From a checkpoint of a small transformer trained on Wikipedia.
Architecture: learned positions, no biases in attention or MLP, tied embeddings.
Each number is 500 + 50 x the weight over its row's rms, rounded and kept within 0 to 999. Layers, rows and columns count from 0. Numbers have three digits each. The size before them is the row's rms in percent of the matrix's.

# up: layer 9 MLP up, 1024x128, rms 0.25, rows 965-975, columns 0-127
# down: layer 9 MLP down (transposed), 1024x128, rms 0.342, rows 965-974, columns 0-127
up965 099:500474502507515478474463532453499467560553553468431521495453481475525576470488494490455410614551597469551454453538475527489562529510597526532583416501414562587528465491515539541414584523523479507486536581471466459483551442516569511490478593504531530528560536461406524425504472605440490404424516538509477513504508521548428490495557494603371567535383472549466528574540561476478485425501
down965 098:437558578537505488341547452488520467474475518525477375432481447503565547480507523511502413543529526637486464516545542588494545442606399589473461443496473465472558436404556555518448488587480445509477495465427477536519490534549510482424532578532474465515462510432498552555508527528513539427468544551514427500412541551528560523535470502471560546465515512519471422473509487500597496433421
up966 103:546479632542468479529564521435539489518507404507526451420484489523515456445491435561493445529537413535423483624628475509555499405595395494556597464456463477506486437430454420549551438588522481540480566466528452492495571486543519480523538554473534530484549484460467502513517530445487526523456512491578417476514522472525461496389439524386498433468519416502464466559460482519516511435453
down966 114:473441463504456497606600536512538463430467472598467535495593558482529547547478514518467439563500541452612447535604545522436474498567529490550561451530474439487465496547483498566422521585437372499530531517501508453523518509477424424640587509539424477440579539537505506435519545463436583514534502474434481491419483449454564468461476589448449510494406493571516477496509495526504476528505
up967 090:480464439575492495507495570483505445494478469435533517590511483544513509450455574564537588453479517540513502466482531480494494468434438592497540496470484530576558493414494536448534406507501440474560599509488586468490408563604519401521541580446558514528478442504472604463513454637462536464478507445547404562511476458568559536499553545534505599445495444526510511464566607532448552436529
down967 094:500524454491516590457486439530502509519531501548446545519408489453450502544420452499526438499559451544467555446439515564502588441429599523465565506586416493568584491580539412530536560511521541478441438540418532516411573484536516489432445591548460514463417518515483524537451438489470484482387521544457529405525537419437476519566522419482454619498480500470494455514504416468489523584475
up968 098:494480366447626510505530449535488418506533526493574565449539562480528448510527505523485545555521508503477487535523560576475425392585437431526567529457550471571558447541417483526556543560520468497411422457510468504501495522485417543545549508483543442485494419519518359466536482511568532452493456427573492518488451575534430514475557588465413466470449485478451519438528500491576453591462
down968 098:506431548498476513474518423523539564517507521525477609463575473494461490569550485548448604486429492522581484534543435558447438541480531531541454518490469389455467581452550451461487400544432500393426471427535503531535452569556567544495457504543499537430579534467568530553511553519461444455558535458544566449489487498561536554455488497586502548444502553569462614406506512507613457465475
up969 105:432541446482563467480532452501486428418557535558479496575480525518504585432467539543525508514569494577498461387561478549521487455456521560490528549531508544493621515496572461483375579544453479432456472533592433528464460496615547434467429462518501473493542479524488510460536559489524559419586549518504500542619459544532465553556444462474520513610539491510447489519537506418416539564583
down969 092:470433528545367484507470488521617417494558581543449476512520434502521582566495526547465436509492496500475611410541460467450547456444505504548479464571388508468500504581563485547520556521559523495470445507536478561411422529520486595543403498524510433534540447508466490568454575478429525473541542585451522539454480497435503461470442423474529485525535483458554472432491518499596597491598
up970 097:420559479501546444494477527565597473452546484568458499485420399476509501439486527541569650554428579460513420458529455567461517442441501539425439548495502567462570481473516475495494541499493516513586538463589558479501465466522467451509435456518460532548586531568518489501460555550542531417428461484583540519443519516506525519389406397448537545488564536481544425513503438520526602519480
down970 098:534544414473577545465607521497467433474548511479516475505473467495476479571520401476481598542538438513558461580506445411566458443544472521505527516414529483452509451572466565450498565589486547433520427527525440500449509491502435521505542536503596570480457469513494501482582520517560505390567495551515507534497598445539562486566498518486452542505350452427574459523465408490455453397512
up971 109:519486459496479470508496581432553527530535396584425501502456552457439528510483555529465535440501437438510525580523525427521562587540601480515445617562489510566580506399559507459515560489546518482460450436508461417402531489516540474604458478573570452538605459541510478505492549515563518544493405432546458572450489489540464468529520435488556468471472508505521412573524455530397514534434
down971 119:517489531462527498519531510480518558460561512493504497504494560471508510508515538584359540453435565542527495553552513429525573471374618522537636644450495438443531464513613588466539577345487433512492516501483481552536520551480475549510538434500517482532541450471475460581473480481507484506446424455533456489456406473506513529462556489492474501557490566465462464483412470545461450537571
up972 095:506508393474525473578562504461452417544460550545482517527402487481583687450584522498452538550502563517495495498421496510485450479501454512411422550500517385462491573493448505537427566420584476523467516496521527434489580521542450523446463449515515490574475502480616544527498551588542495496588510480519519457471489527445602492505458577442497399417478529462454504472483534514439514485491
down972 123:487559460521523502541535569491457439517514527521456584398522481504450509578510436602433526522444530554483438397462551476508583569531474494449454510522494458431371526471487446597457517430499503523457558477479589624576507553470552579474574363521487521482517496479451558529554416579544575558551548525433465493517481520455484501547598582465494462462496478526579541464497506526526486473523
up973 096:412488492493510543426470498484515462468521531426537519464558547569466434511523379485453472500447504499484445527555442548476465514578582517493456588516364544544573549441510578414513492475443440511529453439513485525508432557506568433486457473553491550468426568504539552482434419548509522550486453532443522567480487485530470535393384580470513575402483509372481487487503457505589514521429
down973 100:484545484540467484488451502524438588491520554503442505437572562542443568550381420513451502500538412508618542389503547540546569539450510398517438494519515495547560549430556482479529520440449441514528465494533518442416521460536499498545527519531500641471513539537407447495533513421447495465526455561534365455468514512500458517547492460414504465536473577453445506551464427563543517572564
up974 099:547471513519448527483528470485511480436492410556519501473507496534568454478481464593620519463449482453498449508621523612534341488550464455513439480447507436508522505483508507425501472407553484509477486483504525468569497510472509451565499574355509497469420504507577485562543514578451554492462551559447538567504449513491492506601485488440523542456462566544502484624562429606486555485444
down974 095:445391514514457471478451518531486535454516445511487551501465551386523503502480495514533559579517507577503520537553525473525499520420613466503551444497423535592519456503529486531485519543487496502504507468562501434411473622461543643489457502444550461559424485556527491524424561485537562454466492467590445461499442501519372544468514393435593496543461582446441503458513546475394569490523
up975 092:616594469522508515506554540554441575459488440527444476508547418431480487518533517529508528480523538463504486517522466460490418565557549436509465472484521437533497551550387576503495544518510490539458547553476567433564547507482521538456550480553504511610446535508513430427574479480606443462455439460448494466623487456524460588623524498459639507527474443483564449446479537590467435535510